{
  "num_hidden_layers": 16,
  "hidden_size": 512,
  "num_attention_heads": 8,
  "num_key_value_heads": 8,
  "head_dim": 64,
  "intermediate_size": 2048,
  "vocab_size": 8192,
  "hidden_act": "tanh_gelu",
  "norm": "layernorm",
  "norm_place": "pre",
  "norm_eps": 1e-06,
  "positions": "learned",
  "qk_norm": false,
  "attn_scale": 0.125,
  "bias": "qkv",
  "tie_word_embeddings": false,
  "parallel_block": false,
  "init": "normal",
  "init_std_qkv": 0.023,
  "init_std_o": 0.00407,
  "init_std_up": 0.023,
  "init_std_down": 0.00407,
  "optimizer": "muon_variant",
  "learning_rate": 0.00942,
  "lr_mult_o": 3.0,
  "lr_mult_down": 2.0,
  "beta1": 0.95,
  "lr_head": 0.00469,
  "max_grad_norm": 0.5,
  "warmup_steps": 200,
  "schedule": "wsd",
  "decay_fraction": 1.0,
  "decay_shape": "linear",
  "final_lr_fraction": 0.05,
  "batch_tokens": [65536, 131072, 262144],
  "max_seq_len": 1024,
  "doc_mask": true,
  "train_tokens": 640800000,
  "max_steps": 4530,
  "dataset": "wikipedia_en"
}
Each number is 200 + 30 x the weight over its row's rms, rounded and kept within 0 to 999. Layers, rows and columns count from 0. The size before them is the row's rms in percent of the matrix's.

# layer 13 attention value, 512x512, rms 0.118, rows 389-443, columns 448-511
087,174,189,187,173,170,131,181,226,171,167,172,180,156,248,215,213,200,233,186,178,201,230,186,175,214,160,214,201,216,248,223,232,174,178,270,165,164,223,202,176,180,179,173,247,195,231,206,235,226,199,211,203,234,163,215,219,207,139,155,194,174,200,193,160
094,146,204,149,206,245,192,210,181,205,175,269,243,156,205,158,226,153,246,152,200,221,140,163,268,164,195,150,168,196,187,199,220,220,213,224,182,242,218,214,196,193,183,173,179,158,203,194,170,168,219,155,179,172,161,190,211,248,248,203,129,187,171,191,184
093,146,163,244,192,259,226,190,181,182,195,201,224,218,201,213,234,180,248,211,173,163,212,241,219,198,148,206,189,159,243,169,232,197,187,251,211,185,244,180,195,203,241,180,260,251,198,220,177,179,218,199,213,211,153,198,175,196,184,197,172,212,222,230,232
092,176,214,203,209,262,188,222,206,198,220,159,190,195,181,220,282,200,206,239,192,181,217,193,146,192,194,148,120,211,213,209,121,250,181,188,215,207,239,187,210,202,205,214,186,190,174,183,215,217,170,179,215,179,166,181,214,171,168,201,230,157,185,205,221
088,230,226,251,230,203,166,195,165,147,255,178,200,177,199,203,216,145,199,204,223,215,202,175,262,220,186,193,234,178,163,129,169,200,239,149,203,175,245,197,221,156,204,223,219,218,257,212,249,248,241,190,217,206,162,213,227,209,176,237,203,195,172,187,216
091,217,224,192,154,187,188,190,214,194,214,151,223,178,202,199,207,210,228,227,238,173,206,161,205,161,206,142,228,195,236,146,176,222,158,216,252,120,152,179,182,218,185,207,195,227,206,188,220,180,231,197,220,214,239,188,206,199,197,203,197,227,272,215,202
092,229,199,200,178,234,185,198,197,211,181,193,226,205,160,219,194,190,239,206,192,184,195,142,252,172,237,157,201,184,170,178,167,192,136,201,234,224,210,224,166,180,206,169,209,210,142,190,253,239,218,221,239,231,214,207,232,187,209,232,203,215,162,182,214
092,237,231,217,175,218,149,160,156,201,237,160,225,252,240,213,160,192,208,220,196,205,228,181,183,196,185,177,204,208,171,164,132,185,230,225,126,175,181,217,181,196,205,222,234,207,140,175,199,194,230,190,252,175,203,195,158,207,185,204,167,177,167,205,199
093,211,228,240,196,207,273,213,147,210,231,177,233,155,209,209,223,177,189,252,237,234,175,219,262,206,196,243,165,251,210,193,205,184,168,224,216,192,196,162,152,199,205,232,219,194,294,147,178,205,120,180,208,247,197,231,189,199,205,263,199,167,151,183,211
091,216,197,197,198,219,285,267,179,162,238,200,182,231,160,165,178,230,147,219,211,180,211,208,192,213,189,237,211,179,204,239,192,208,244,143,205,232,201,226,213,181,194,198,179,209,230,182,205,229,147,274,175,244,229,204,167,197,224,220,202,258,164,226,190
090,206,225,235,254,166,123,270,193,202,240,182,238,168,212,200,219,157,199,272,165,170,207,209,161,159,219,210,172,184,229,194,184,207,183,152,176,194,201,172,153,186,231,222,255,189,163,237,208,198,201,187,216,169,206,224,197,200,180,203,204,203,165,193,186
091,176,239,219,196,206,174,180,222,199,155,188,204,196,221,235,209,188,145,190,186,241,208,219,235,144,194,178,233,221,209,201,256,199,177,174,167,201,203,223,193,230,179,276,166,168,178,225,163,209,194,179,191,178,189,233,244,148,162,204,201,255,207,238,137
090,250,210,214,185,212,201,202,231,245,210,202,191,192,247,161,178,197,200,228,252,201,141,235,199,232,213,156,233,244,204,184,207,189,190,201,221,162,231,211,173,204,161,254,204,218,154,197,222,170,215,209,208,176,160,143,158,173,193,264,217,188,169,218,151
089,235,228,142,225,170,198,177,220,179,172,167,224,213,235,223,200,183,198,207,209,205,185,197,189,200,151,157,217,162,166,177,173,165,200,230,229,236,223,181,194,228,228,164,234,215,211,226,206,166,202,216,271,208,228,187,194,214,222,262,196,185,173,205,197
091,194,199,125,268,256,207,170,167,277,168,162,202,240,223,201,258,229,203,195,183,181,166,228,216,202,186,154,149,193,193,209,178,201,218,194,133,190,191,196,157,198,228,194,175,200,196,194,130,139,190,174,128,228,215,203,206,228,173,187,198,174,169,192,187
090,211,223,148,163,165,163,184,206,261,162,168,223,207,228,171,198,183,220,254,239,201,212,186,225,237,228,174,232,225,201,208,212,181,156,220,198,128,193,176,231,194,146,174,182,197,199,179,190,181,174,198,208,232,177,227,233,216,187,230,168,233,140,183,207
091,202,196,157,214,204,186,205,145,217,241,203,197,226,254,229,234,155,177,211,183,149,146,152,230,208,162,128,198,171,234,211,153,209,201,172,182,172,268,197,191,179,200,214,165,178,181,222,143,200,172,167,208,134,179,213,157,178,214,200,204,214,189,222,223
096,247,178,154,180,188,142,215,220,172,239,211,203,172,229,172,177,198,197,239,178,206,215,141,209,185,201,225,179,238,176,207,210,218,185,225,170,209,160,209,203,175,218,185,226,178,168,291,258,174,238,183,194,212,228,182,211,212,208,199,152,191,166,242,202
086,221,204,183,205,219,244,164,220,219,147,206,243,203,232,204,166,220,237,195,231,212,211,193,208,202,181,166,220,201,188,193,189,223,162,177,229,159,192,167,188,211,221,190,190,222,228,218,193,198,182,225,155,243,254,230,208,244,172,219,215,181,222,150,186
091,227,186,172,157,205,235,200,209,141,206,191,255,245,186,186,193,187,197,230,168,207,207,223,229,245,163,127,211,211,232,209,207,157,216,183,243,261,216,198,229,147,207,170,201,185,222,210,233,182,190,221,237,252,217,287,206,154,197,251,224,175,186,245,226
093,189,204,167,236,169,178,183,216,189,231,183,175,249,168,216,213,209,176,194,184,168,221,199,202,228,175,210,202,182,225,192,204,240,193,217,167,202,233,198,210,182,158,198,262,173,179,193,198,232,210,190,248,176,194,241,205,222,226,160,208,184,227,189,253
092,215,206,197,214,167,209,152,226,220,131,147,169,248,210,192,182,191,195,192,221,202,264,148,216,180,205,225,184,217,172,178,244,209,226,184,226,212,273,176,206,221,168,232,244,222,208,196,200,180,177,199,172,153,208,247,204,224,151,209,234,205,276,224,216
086,210,212,174,193,178,240,263,193,181,225,195,174,171,177,184,188,213,209,189,204,240,257,208,263,165,184,222,173,196,215,174,184,185,192,190,179,210,241,183,230,168,212,150,200,131,192,198,165,210,175,199,267,202,151,180,186,240,215,202,252,225,205,166,209
093,198,214,138,200,210,174,199,205,203,188,184,191,162,227,183,230,161,207,188,178,261,185,195,175,171,185,222,152,211,246,202,178,227,200,183,169,210,182,210,214,200,199,209,188,197,236,245,172,245,220,216,183,162,240,162,167,258,224,154,222,197,215,152,204
092,190,216,236,189,198,241,225,167,210,206,180,193,224,229,191,155,226,217,205,196,124,234,199,232,213,158,184,173,249,207,199,164,176,207,229,179,192,244,193,168,242,209,232,246,242,130,215,256,199,221,219,221,223,148,240,216,138,238,221,194,240,200,181,251
098,229,206,213,210,174,179,158,204,226,157,210,222,187,182,175,213,187,202,195,149,190,235,176,208,191,212,261,159,179,144,153,202,195,199,209,222,167,235,199,208,206,206,220,184,151,203,257,215,189,136,174,192,228,172,184,225,141,157,170,172,205,218,193,186
088,229,180,199,276,222,219,205,167,190,247,151,217,277,194,237,192,192,202,229,144,170,266,215,199,188,202,204,179,230,199,211,211,227,206,195,160,239,183,166,106,221,257,171,195,194,209,231,182,157,208,189,189,181,206,162,202,164,153,212,172,207,236,206,241
094,152,242,182,254,166,215,231,234,188,206,234,177,204,201,254,188,157,170,222,252,199,168,180,179,278,188,162,181,200,195,218,193,199,163,236,180,203,223,245,246,142,216,179,184,228,233,168,216,178,164,256,192,182,217,229,148,132,209,208,215,218,153,248,161
091,185,244,199,138,183,217,193,218,211,200,245,238,183,234,238,238,213,198,225,189,240,200,195,236,192,208,180,236,230,202,233,224,216,171,230,189,171,173,161,170,234,200,211,180,219,160,167,188,236,228,202,183,192,200,181,206,212,177,235,188,243,200,211,170
093,146,234,200,257,208,208,152,235,229,127,256,157,176,219,155,149,138,231,168,231,233,215,166,169,170,200,192,218,194,212,190,221,221,168,164,202,219,208,200,174,132,166,240,195,281,263,160,203,180,228,145,253,152,255,211,272,169,234,184,234,230,187,140,190
088,187,134,243,159,160,223,220,249,229,175,235,187,201,206,211,239,173,199,206,163,174,202,217,233,213,222,193,232,188,161,207,271,193,204,228,206,234,201,205,211,139,156,205,186,196,166,196,195,224,215,192,231,198,227,199,225,207,229,236,211,164,218,230,220
093,176,219,207,163,186,232,192,224,179,170,215,212,205,195,176,233,217,156,201,224,243,208,230,231,211,165,176,240,220,216,175,164,206,249,181,182,185,240,226,193,216,195,220,239,229,162,197,240,219,185,243,169,188,226,195,213,235,206,226,190,199,191,214,197
103,148,142,148,140,182,245,161,200,184,208,273,167,191,226,208,252,201,227,118,180,190,190,225,224,208,143,190,187,182,199,198,195,171,145,165,177,222,181,194,184,130,205,172,219,173,195,210,173,176,178,215,194,161,213,244,199,212,240,204,212,193,226,163,197
093,154,188,220,219,174,227,249,198,205,216,212,243,166,192,182,181,208,199,202,216,183,203,192,219,228,151,192,227,267,186,212,223,195,160,223,221,163,195,187,193,242,174,206,170,183,165,186,223,201,163,167,183,243,209,238,200,146,156,216,217,171,129,216,186
099,186,199,215,247,245,265,206,239,202,200,142,200,171,202,262,185,163,266,200,202,206,236,257,189,133,268,216,189,147,128,150,211,224,166,184,237,208,218,206,179,229,208,204,251,147,208,161,240,202,202,181,207,217,259,216,191,174,179,207,216,175,268,246,242
091,129,197,186,187,217,218,208,188,192,223,255,221,174,155,159,201,209,226,215,137,213,212,218,243,195,194,225,184,216,182,201,168,227,172,207,171,138,185,244,215,226,201,180,211,221,206,228,167,173,242,158,290,229,191,186,154,189,252,182,202,160,204,215,213
087,198,242,169,193,215,224,202,225,213,249,251,166,133,251,99,226,232,255,212,195,200,232,240,230,164,263,159,157,185,194,268,184,204,271,175,209,187,130,167,221,203,145,191,161,187,158,224,186,160,222,219,197,188,200,182,145,185,181,180,193,153,217,198,184
091,239,167,194,201,192,186,235,215,181,137,141,182,199,205,182,206,206,269,173,134,177,225,178,219,223,169,181,172,191,201,165,199,133,165,149,187,141,221,211,221,205,213,217,232,208,252,273,186,146,164,200,247,167,236,227,193,174,217,165,197,242,229,180,204
092,197,176,189,182,175,219,183,238,208,213,220,169,170,300,203,197,168,202,258,217,255,207,115,181,180,206,203,216,214,229,201,111,205,161,153,194,166,210,205,160,154,250,214,232,207,192,205,256,223,199,208,213,248,144,181,203,212,184,217,220,233,188,178,195
093,174,217,258,157,243,214,174,142,245,211,172,211,205,194,139,232,184,179,170,223,181,209,182,170,177,184,247,196,226,287,185,184,173,263,242,213,167,207,183,166,188,191,186,193,179,167,185,213,189,260,216,179,195,216,150,204,166,143,217,191,216,228,226,216
090,205,132,221,184,211,229,200,170,227,190,212,219,204,137,231,179,192,203,207,179,193,238,189,210,206,259,232,227,217,176,176,161,188,157,209,162,195,236,200,270,176,195,195,165,200,202,198,178,207,215,140,236,221,215,148,162,183,166,258,195,198,243,193,212
092,190,200,178,180,207,215,161,179,160,255,168,250,214,169,241,192,227,188,197,209,189,224,208,243,233,188,188,229,171,201,226,209,218,187,156,263,157,157,226,218,161,192,237,175,240,157,239,223,238,253,164,226,162,224,232,224,229,223,174,186,236,173,194,227
087,179,214,165,212,201,193,191,235,237,183,196,223,231,221,193,194,130,225,221,223,183,179,181,180,248,179,238,235,143,194,233,233,164,217,195,264,162,188,201,198,206,219,235,176,241,223,179,242,186,161,181,194,231,189,220,221,257,221,207,199,201,193,221,229
087,177,213,165,232,195,245,187,175,238,243,175,243,194,170,235,232,215,161,174,208,230,190,201,211,192,204,194,227,229,191,201,207,223,227,199,200,194,197,161,219,239,210,245,160,240,195,164,178,225,192,178,240,207,239,191,188,149,240,195,191,173,206,220,144
089,201,178,141,202,180,229,189,162,212,165,205,191,119,194,222,181,267,168,164,228,216,214,137,200,173,231,198,176,208,195,211,170,203,162,207,212,204,175,215,199,249,200,180,214,169,211,201,228,180,166,175,225,183,195,168,208,238,223,184,198,224,183,212,191
097,205,179,226,192,241,249,149,187,225,178,207,134,202,179,174,164,224,265,233,183,208,196,160,208,201,205,193,242,162,223,221,226,164,168,113,266,172,171,239,217,241,190,219,243,205,168,236,236,212,146,259,226,234,218,248,178,177,193,150,205,157,209,239,270
092,239,193,202,155,187,254,192,128,231,180,164,250,142,173,211,209,216,209,232,154,195,219,218,173,191,256,216,203,187,149,254,188,197,240,220,239,182,212,207,183,199,228,178,196,258,202,189,163,195,208,222,178,256,187,190,244,189,232,204,201,199,232,137,215
090,226,214,211,161,213,203,238,261,187,229,184,208,185,219,203,172,237,171,195,214,193,232,220,186,240,246,240,220,141,167,185,167,219,198,187,209,201,177,200,198,253,145,195,182,149,194,228,226,200,159,127,241,167,196,242,208,188,189,153,212,195,200,173,233
088,215,157,206,223,180,207,184,170,222,134,194,168,218,190,148,213,278,176,206,193,168,247,231,225,200,199,235,188,231,228,239,187,209,171,191,224,159,231,170,178,245,260,216,184,206,170,206,226,138,183,144,197,228,236,258,210,177,151,222,236,209,130,214,191
092,187,198,149,205,228,177,199,224,181,211,207,205,185,223,214,268,232,190,179,180,270,189,237,219,181,173,253,203,144,213,237,195,187,225,175,150,251,177,204,236,212,184,232,214,254,183,202,181,175,187,238,177,198,159,216,185,184,184,205,196,195,159,125,205
089,158,194,170,225,210,196,196,206,222,205,204,187,229,165,212,203,197,173,176,201,160,219,217,267,195,172,184,202,143,205,245,169,227,197,234,168,180,275,212,183,193,172,168,210,236,169,230,195,185,161,229,190,189,272,184,201,231,184,219,198,189,168,201,225
094,159,178,211,175,233,175,177,197,133,214,206,249,146,160,206,189,200,197,199,186,168,182,200,186,185,204,201,197,223,162,198,219,245,214,172,249,170,239,189,193,241,269,214,206,140,206,201,180,266,207,212,147,201,168,104,225,217,193,212,185,197,169,221,210
090,213,189,203,200,199,158,175,171,153,215,217,194,230,153,228,180,198,290,194,200,240,224,250,195,178,211,257,180,273,186,212,222,144,211,196,201,187,208,238,193,231,197,238,167,197,170,231,204,226,225,229,185,190,197,231,187,235,196,183,193,235,210,222,178
093,179,193,199,214,225,162,224,215,270,191,218,182,174,171,148,237,184,187,206,200,177,217,225,196,180,214,202,207,156,191,193,188,232,187,198,197,205,266,178,155,176,207,232,202,192,261,169,209,203,225,225,195,161,140,183,183,179,180,140,238,173,241,169,239
089,141,223,223,203,204,179,157,154,159,123,231,193,188,167,214,183,156,181,208,174,183,195,201,220,179,235,161,210,170,235,218,230,172,204,194,225,208,218,139,203,157,217,162,218,194,188,205,211,238,189,206,182,260,202,194,147,165,199,175,217,242,147,215,192
# layer 13 attention output (transposed), 512x512, rms 0.312, rows 389-442, columns 448-511
085,212,208,200,234,222,224,168,171,192,230,188,217,225,143,192,181,234,186,227,180,126,186,180,151,229,210,233,175,187,166,212,199,202,222,121,210,236,180,156,226,216,255,173,146,171,226,244,178,184,113,242,239,223,247,219,156,192,244,188,206,266,197,189,229
096,240,185,274,187,218,241,191,264,202,182,199,194,176,195,242,219,223,182,222,227,178,213,254,190,215,227,200,209,193,214,191,170,214,212,180,209,228,138,143,184,217,180,188,200,234,182,208,194,245,217,212,226,225,192,278,235,192,208,214,244,245,235,200,193
090,258,218,237,193,190,205,192,206,201,200,239,182,189,195,179,216,198,213,196,202,191,175,214,172,228,178,224,235,244,198,237,190,195,202,125,193,233,228,196,194,187,223,167,182,139,213,225,219,184,186,211,185,178,222,227,229,202,208,178,227,244,215,151,182
090,216,241,211,179,202,204,186,254,195,182,270,239,202,175,239,107,218,196,161,134,215,222,155,244,231,219,205,233,171,188,225,147,237,198,199,177,239,161,193,230,231,221,229,207,201,246,232,187,188,170,214,200,175,278,208,198,193,158,193,243,205,172,218,220
087,198,208,175,221,192,215,183,187,279,167,204,153,155,219,227,229,237,248,187,178,173,134,187,197,187,191,230,148,184,209,240,220,219,144,217,167,224,195,224,196,233,232,182,159,206,203,178,204,211,164,197,264,179,196,170,181,198,189,180,185,209,154,203,190
095,186,185,203,172,223,187,256,151,224,160,242,147,220,199,198,214,242,211,178,251,175,215,201,189,183,199,239,210,201,203,255,187,184,225,173,233,191,192,230,182,190,164,190,149,159,166,241,215,194,158,210,187,206,157,254,174,226,192,192,214,166,131,198,228
094,168,194,214,226,219,182,177,219,218,177,208,158,191,185,198,203,196,173,195,224,229,220,206,175,228,184,187,223,207,192,235,202,202,219,173,169,226,155,236,184,230,166,215,156,242,222,179,203,159,215,182,197,197,183,235,179,236,222,225,196,193,217,224,144
094,191,218,196,201,211,242,250,226,187,247,221,251,218,216,203,174,168,232,217,195,228,177,186,234,197,200,200,194,205,192,215,236,192,197,235,279,223,234,196,238,138,197,193,179,210,242,212,211,211,210,170,162,196,191,156,209,211,247,217,162,223,254,179,231
092,188,172,219,181,183,216,217,223,161,214,188,213,197,219,192,208,159,225,189,242,154,177,227,188,207,241,234,164,238,166,187,222,215,196,246,272,197,205,234,165,168,228,207,242,194,127,229,182,168,231,200,169,219,124,194,234,207,203,173,149,249,211,173,164
094,245,151,214,190,228,188,168,181,238,192,163,247,211,224,213,198,209,181,191,223,209,158,178,165,203,208,188,189,264,156,199,181,186,188,218,168,191,203,203,212,203,155,236,189,223,180,170,163,177,227,195,203,180,219,188,200,164,193,144,198,198,224,196,221
090,147,197,170,190,165,288,239,224,191,211,205,191,271,182,222,200,246,221,190,180,194,202,159,231,215,261,153,208,234,241,222,192,236,243,183,192,203,216,219,198,177,149,206,163,187,239,174,207,251,192,197,235,243,227,180,211,188,212,152,180,187,201,279,174
093,206,203,187,219,182,225,190,220,171,239,190,172,223,179,195,241,195,212,200,201,222,218,235,201,275,179,192,175,198,211,167,205,217,170,203,153,204,201,197,207,190,207,106,253,205,150,200,216,187,161,211,224,251,213,195,206,269,185,222,212,116,199,226,250
087,191,229,152,206,198,176,189,149,196,250,162,196,210,170,225,196,233,202,213,238,216,247,161,245,163,205,204,213,205,277,233,209,234,179,202,184,228,169,203,173,199,175,171,197,153,204,198,196,198,249,199,212,212,222,209,216,239,234,179,200,201,242,170,187
088,179,140,255,163,185,228,257,198,173,205,194,201,200,182,212,210,254,187,190,202,186,215,198,219,144,233,175,174,229,229,237,205,235,194,174,159,190,226,196,170,189,202,224,188,216,235,163,206,211,206,194,184,235,159,268,217,167,168,176,198,178,271,243,222
088,220,191,218,158,192,227,191,227,187,227,229,230,143,156,174,175,155,209,186,213,199,200,143,194,220,200,210,328,200,205,236,216,174,154,183,234,201,187,214,166,195,138,180,184,182,222,235,201,242,249,241,270,150,183,191,225,194,175,230,209,180,218,254,242
090,193,199,193,210,187,198,183,229,201,193,202,192,244,215,185,219,235,179,179,154,157,233,191,197,188,206,196,204,186,186,218,209,235,240,177,257,195,125,235,165,204,212,222,173,133,208,142,225,174,185,203,192,228,183,155,200,183,183,207,215,177,207,207,249
093,250,230,218,191,182,238,190,219,193,194,171,194,210,133,181,228,219,230,185,199,216,194,248,217,219,176,259,199,187,181,155,261,201,169,169,226,195,154,207,163,184,126,208,165,166,171,226,212,185,180,216,197,264,214,213,189,167,185,232,219,190,209,191,188
094,149,235,210,205,181,197,204,187,226,196,220,232,204,200,176,178,231,195,169,182,163,182,185,193,211,266,215,226,157,257,153,208,194,173,220,210,184,257,190,170,225,206,189,173,220,206,125,201,193,178,196,198,241,114,222,163,192,212,200,263,182,241,186,170
089,164,173,177,181,216,216,197,162,180,201,226,157,202,208,260,250,145,217,230,214,249,193,168,178,228,180,239,201,268,232,229,186,178,225,221,212,180,225,179,234,185,177,187,191,179,191,193,208,184,212,252,160,140,178,144,243,172,241,128,204,246,209,178,205
090,259,192,178,217,204,159,182,190,289,218,204,204,203,203,209,250,219,166,176,212,189,149,234,180,216,222,222,198,189,173,190,224,221,221,213,178,190,159,181,206,235,171,225,234,186,219,215,152,195,243,184,204,206,153,197,231,194,242,180,206,173,173,185,192
090,202,163,250,226,218,188,248,204,236,207,185,226,204,157,197,211,165,196,191,256,164,229,173,212,178,220,181,203,210,206,180,159,188,208,238,192,171,142,200,111,137,225,177,187,226,231,205,183,171,161,157,195,189,259,207,199,166,171,196,218,221,109,221,175
091,174,200,190,188,174,167,241,155,257,196,238,228,197,185,185,215,192,204,247,199,148,202,240,225,219,193,143,157,206,215,179,217,184,136,170,148,164,156,202,202,164,230,195,221,186,138,187,196,184,226,188,202,274,172,188,181,161,253,155,175,212,156,202,219
088,190,205,141,245,210,161,192,156,161,217,202,182,263,202,224,207,217,212,206,194,219,198,243,219,255,207,164,238,154,164,192,188,213,189,205,208,200,237,228,166,183,241,271,203,215,208,186,223,185,226,186,173,207,235,192,166,142,177,160,110,193,148,217,217
094,242,214,225,187,195,181,140,189,191,202,261,212,245,177,189,210,279,185,183,221,164,250,214,183,260,229,197,231,174,162,231,203,185,206,210,207,174,209,216,193,199,207,186,183,134,192,197,191,160,195,205,180,237,148,200,195,185,214,211,216,217,216,198,171
090,164,178,200,199,225,194,279,237,206,203,172,200,189,151,186,199,156,210,223,169,238,226,205,201,190,192,185,253,187,228,171,231,178,213,187,217,205,164,238,256,165,143,193,190,188,216,217,145,211,167,146,174,200,224,187,189,217,129,214,230,147,205,173,174
099,193,208,185,222,203,237,233,149,203,190,154,190,170,210,235,219,157,213,241,216,158,167,197,208,245,173,174,198,191,254,203,195,199,243,208,198,229,198,238,173,206,198,202,182,215,164,202,166,210,239,229,212,173,186,208,221,201,199,220,201,215,189,218,206
089,171,229,202,99,172,135,208,254,188,172,201,193,172,199,212,244,183,222,191,219,301,145,190,203,181,231,228,209,154,179,179,191,207,199,225,214,201,225,249,230,169,149,209,226,204,165,134,174,219,193,180,225,236,216,203,198,179,165,167,155,201,208,223,165
095,223,137,234,210,219,197,180,169,176,195,193,241,182,209,144,204,179,226,240,236,192,222,190,218,194,215,176,221,197,279,166,234,239,187,205,184,221,198,194,183,211,198,184,198,187,199,195,190,182,167,171,153,180,181,150,212,243,180,208,184,180,194,168,186
092,240,154,156,271,180,216,223,198,186,160,167,145,200,198,169,218,199,200,194,194,184,179,220,208,246,226,234,184,165,183,176,195,223,225,207,222,188,202,211,194,184,174,211,202,163,237,228,202,161,183,220,181,183,235,201,175,217,186,171,178,168,183,158,225
091,247,178,177,171,190,197,209,226,193,234,193,174,167,186,245,231,181,169,174,219,190,198,213,212,256,233,172,198,186,174,227,209,176,266,197,219,170,163,233,207,212,158,161,234,204,215,212,181,146,94,191,147,203,187,231,196,144,223,212,187,180,240,271,187
089,220,199,204,225,275,143,192,201,230,234,165,243,163,222,129,143,204,217,224,213,171,152,240,191,217,185,229,201,189,242,171,183,242,208,200,203,161,196,222,164,209,240,192,215,157,224,179,206,159,171,179,186,182,215,226,183,119,157,181,162,191,185,142,179
095,215,157,198,248,160,186,226,237,185,205,172,199,218,175,190,179,173,212,184,173,167,215,197,183,213,189,214,149,175,189,210,213,201,137,237,196,254,187,206,194,157,202,205,178,157,227,204,184,188,215,173,222,191,200,188,186,186,185,176,188,195,193,153,213
099,226,231,262,193,231,180,279,187,208,225,126,191,172,242,237,205,179,223,228,204,225,190,204,168,162,244,234,174,227,197,214,207,205,241,197,201,216,208,240,203,209,203,181,243,199,239,226,234,235,197,163,205,242,179,169,174,187,224,217,153,223,198,263,192
090,207,189,218,179,182,203,179,172,235,177,177,233,209,244,252,208,249,215,227,207,212,231,202,178,227,220,158,163,190,160,188,227,155,219,231,222,177,164,215,218,207,237,197,242,170,168,197,194,151,182,299,232,206,191,130,197,207,209,126,155,218,237,176,170
093,216,166,218,157,261,185,225,151,164,182,191,211,159,296,161,188,188,224,206,221,235,156,163,183,224,171,211,218,214,274,193,210,202,265,182,234,214,202,188,234,137,231,208,235,227,201,204,199,129,176,161,183,143,128,196,202,261,167,211,150,201,197,194,158
090,169,201,252,161,204,180,199,170,197,225,170,188,204,229,230,188,221,175,239,229,191,194,143,181,191,205,201,254,192,260,255,183,189,275,240,164,240,208,186,182,170,214,214,217,144,219,158,253,242,125,230,159,150,205,188,196,176,166,211,217,219,229,190,189
088,185,177,246,171,188,157,224,156,201,182,95,175,219,199,237,122,260,201,193,163,227,178,180,248,235,127,248,227,213,234,179,240,234,197,144,173,208,211,205,257,208,188,209,196,177,210,192,212,154,203,197,180,238,199,192,212,167,232,232,206,163,200,212,218
090,178,194,248,152,219,249,197,228,236,188,215,206,203,204,228,184,192,219,224,277,198,196,188,170,168,217,178,226,178,166,227,206,236,190,215,200,234,164,173,202,198,206,190,171,165,158,190,209,185,178,202,146,243,143,221,188,200,226,214,195,182,219,242,174
090,213,204,224,197,242,208,192,127,190,183,198,243,173,192,205,198,226,203,187,209,195,177,167,175,197,205,196,139,209,189,203,269,197,220,198,158,273,255,196,221,204,191,179,196,187,152,200,206,175,170,165,191,195,217,181,149,212,231,169,146,182,211,224,214
089,182,213,199,246,169,177,195,218,161,167,224,226,174,239,222,235,210,208,252,161,196,192,198,219,214,205,173,211,203,204,187,211,196,144,174,268,219,217,189,210,204,262,173,235,190,173,148,177,236,189,188,197,192,223,209,208,180,181,219,226,205,225,200,259
088,231,217,181,200,181,188,216,179,193,164,233,151,225,259,131,241,253,238,222,163,193,192,218,188,215,176,224,132,166,208,167,190,208,225,281,206,221,243,203,178,193,166,171,197,178,177,179,192,225,207,207,204,176,184,185,201,202,241,168,224,187,185,189,202
093,147,214,150,192,158,213,250,226,241,161,197,186,232,186,207,269,135,191,155,130,230,183,170,185,188,197,178,212,194,166,202,172,213,210,264,115,227,217,168,195,221,192,167,208,211,213,219,198,201,274,180,218,267,164,187,204,168,161,278,213,231,200,183,150
088,195,194,163,189,249,239,207,169,199,222,167,207,207,186,171,245,252,182,225,207,171,266,204,222,193,233,193,225,260,225,236,168,266,229,173,190,250,223,237,185,171,213,159,203,148,193,218,180,217,199,228,201,223,243,208,160,166,225,243,197,171,191,207,186
087,199,192,181,218,181,223,224,239,161,166,188,178,264,167,180,167,192,187,239,183,220,168,224,132,221,187,188,255,191,199,184,172,182,184,204,195,173,207,193,178,152,213,154,227,214,205,199,231,173,221,188,177,182,164,190,226,198,191,195,192,299,139,151,255
089,182,236,297,165,250,198,167,235,203,249,188,178,269,242,206,231,169,237,208,200,204,210,203,203,122,156,217,189,232,196,189,227,171,236,186,187,181,233,184,191,183,178,188,213,156,205,187,185,186,222,192,193,216,244,221,174,210,205,196,134,217,224,156,180
094,228,214,148,223,158,174,225,175,202,230,232,211,197,204,206,213,174,166,212,222,200,214,176,195,198,213,187,177,218,197,207,191,218,233,265,146,235,218,180,173,180,220,191,203,204,243,171,186,149,207,187,182,193,202,211,254,250,139,241,198,216,172,163,149
091,189,178,168,247,213,200,216,247,214,164,247,183,232,212,176,203,208,175,231,218,185,148,187,198,223,167,236,195,221,243,168,192,203,197,148,158,137,244,210,221,269,188,194,195,158,203,193,189,191,207,227,160,183,193,196,190,231,139,187,236,258,190,258,177
093,226,198,249,183,212,170,211,211,192,204,252,206,241,273,159,175,150,183,236,169,264,202,145,194,184,242,185,218,192,218,170,179,217,246,245,270,171,170,183,240,174,249,200,202,255,144,161,240,168,155,210,203,206,213,162,177,227,231,223,216,196,218,254,184
089,180,176,171,226,182,256,220,146,155,210,237,181,184,236,276,185,219,196,158,218,214,178,186,188,160,240,223,216,247,238,184,215,202,195,176,175,184,169,238,235,177,214,195,277,237,185,236,170,231,218,242,244,159,141,166,201,250,225,167,224,155,203,162,214
091,180,208,276,180,167,189,192,194,217,209,205,179,178,217,171,177,177,213,212,172,165,145,188,200,212,212,159,231,230,240,236,212,222,215,221,210,199,240,171,205,194,241,183,196,146,206,248,230,180,221,189,165,241,228,192,220,196,141,217,186,200,210,214,196
089,198,221,191,173,167,231,206,159,199,165,175,220,210,197,188,193,215,215,196,183,249,202,200,170,177,236,220,222,249,165,189,224,188,227,166,209,162,151,181,168,158,172,233,196,149,177,182,210,209,238,198,208,217,141,172,192,192,202,189,210,174,196,269,179
094,211,231,193,236,210,218,129,200,233,197,211,164,205,289,218,173,177,193,247,179,197,204,158,253,216,223,193,221,183,186,267,239,153,175,199,190,186,219,124,258,222,159,215,181,256,226,211,255,159,206,191,212,191,186,230,125,211,200,235,237,222,195,123,209
090,189,187,223,196,169,199,183,221,227,262,196,219,122,220,187,232,246,154,188,218,133,176,154,177,170,147,190,246,144,197,202,183,222,180,205,165,168,243,210,208,218,217,154,216,156,217,187,202,179,230,180,239,229,161,177,190,220,224,234,203,198,184,195,157
092,214,190,224,214,190,203,212,222,171,195,182,234,190,252,257,174,234,191,196,196,200,227,156,256,216,191,213,197,300,236,215,220,198,173,175,209,210,161,227,201,229,202,191,211,185,124,270,213,187,207,155,213,240,209,148,190,204,221,191,220,218,192,235,210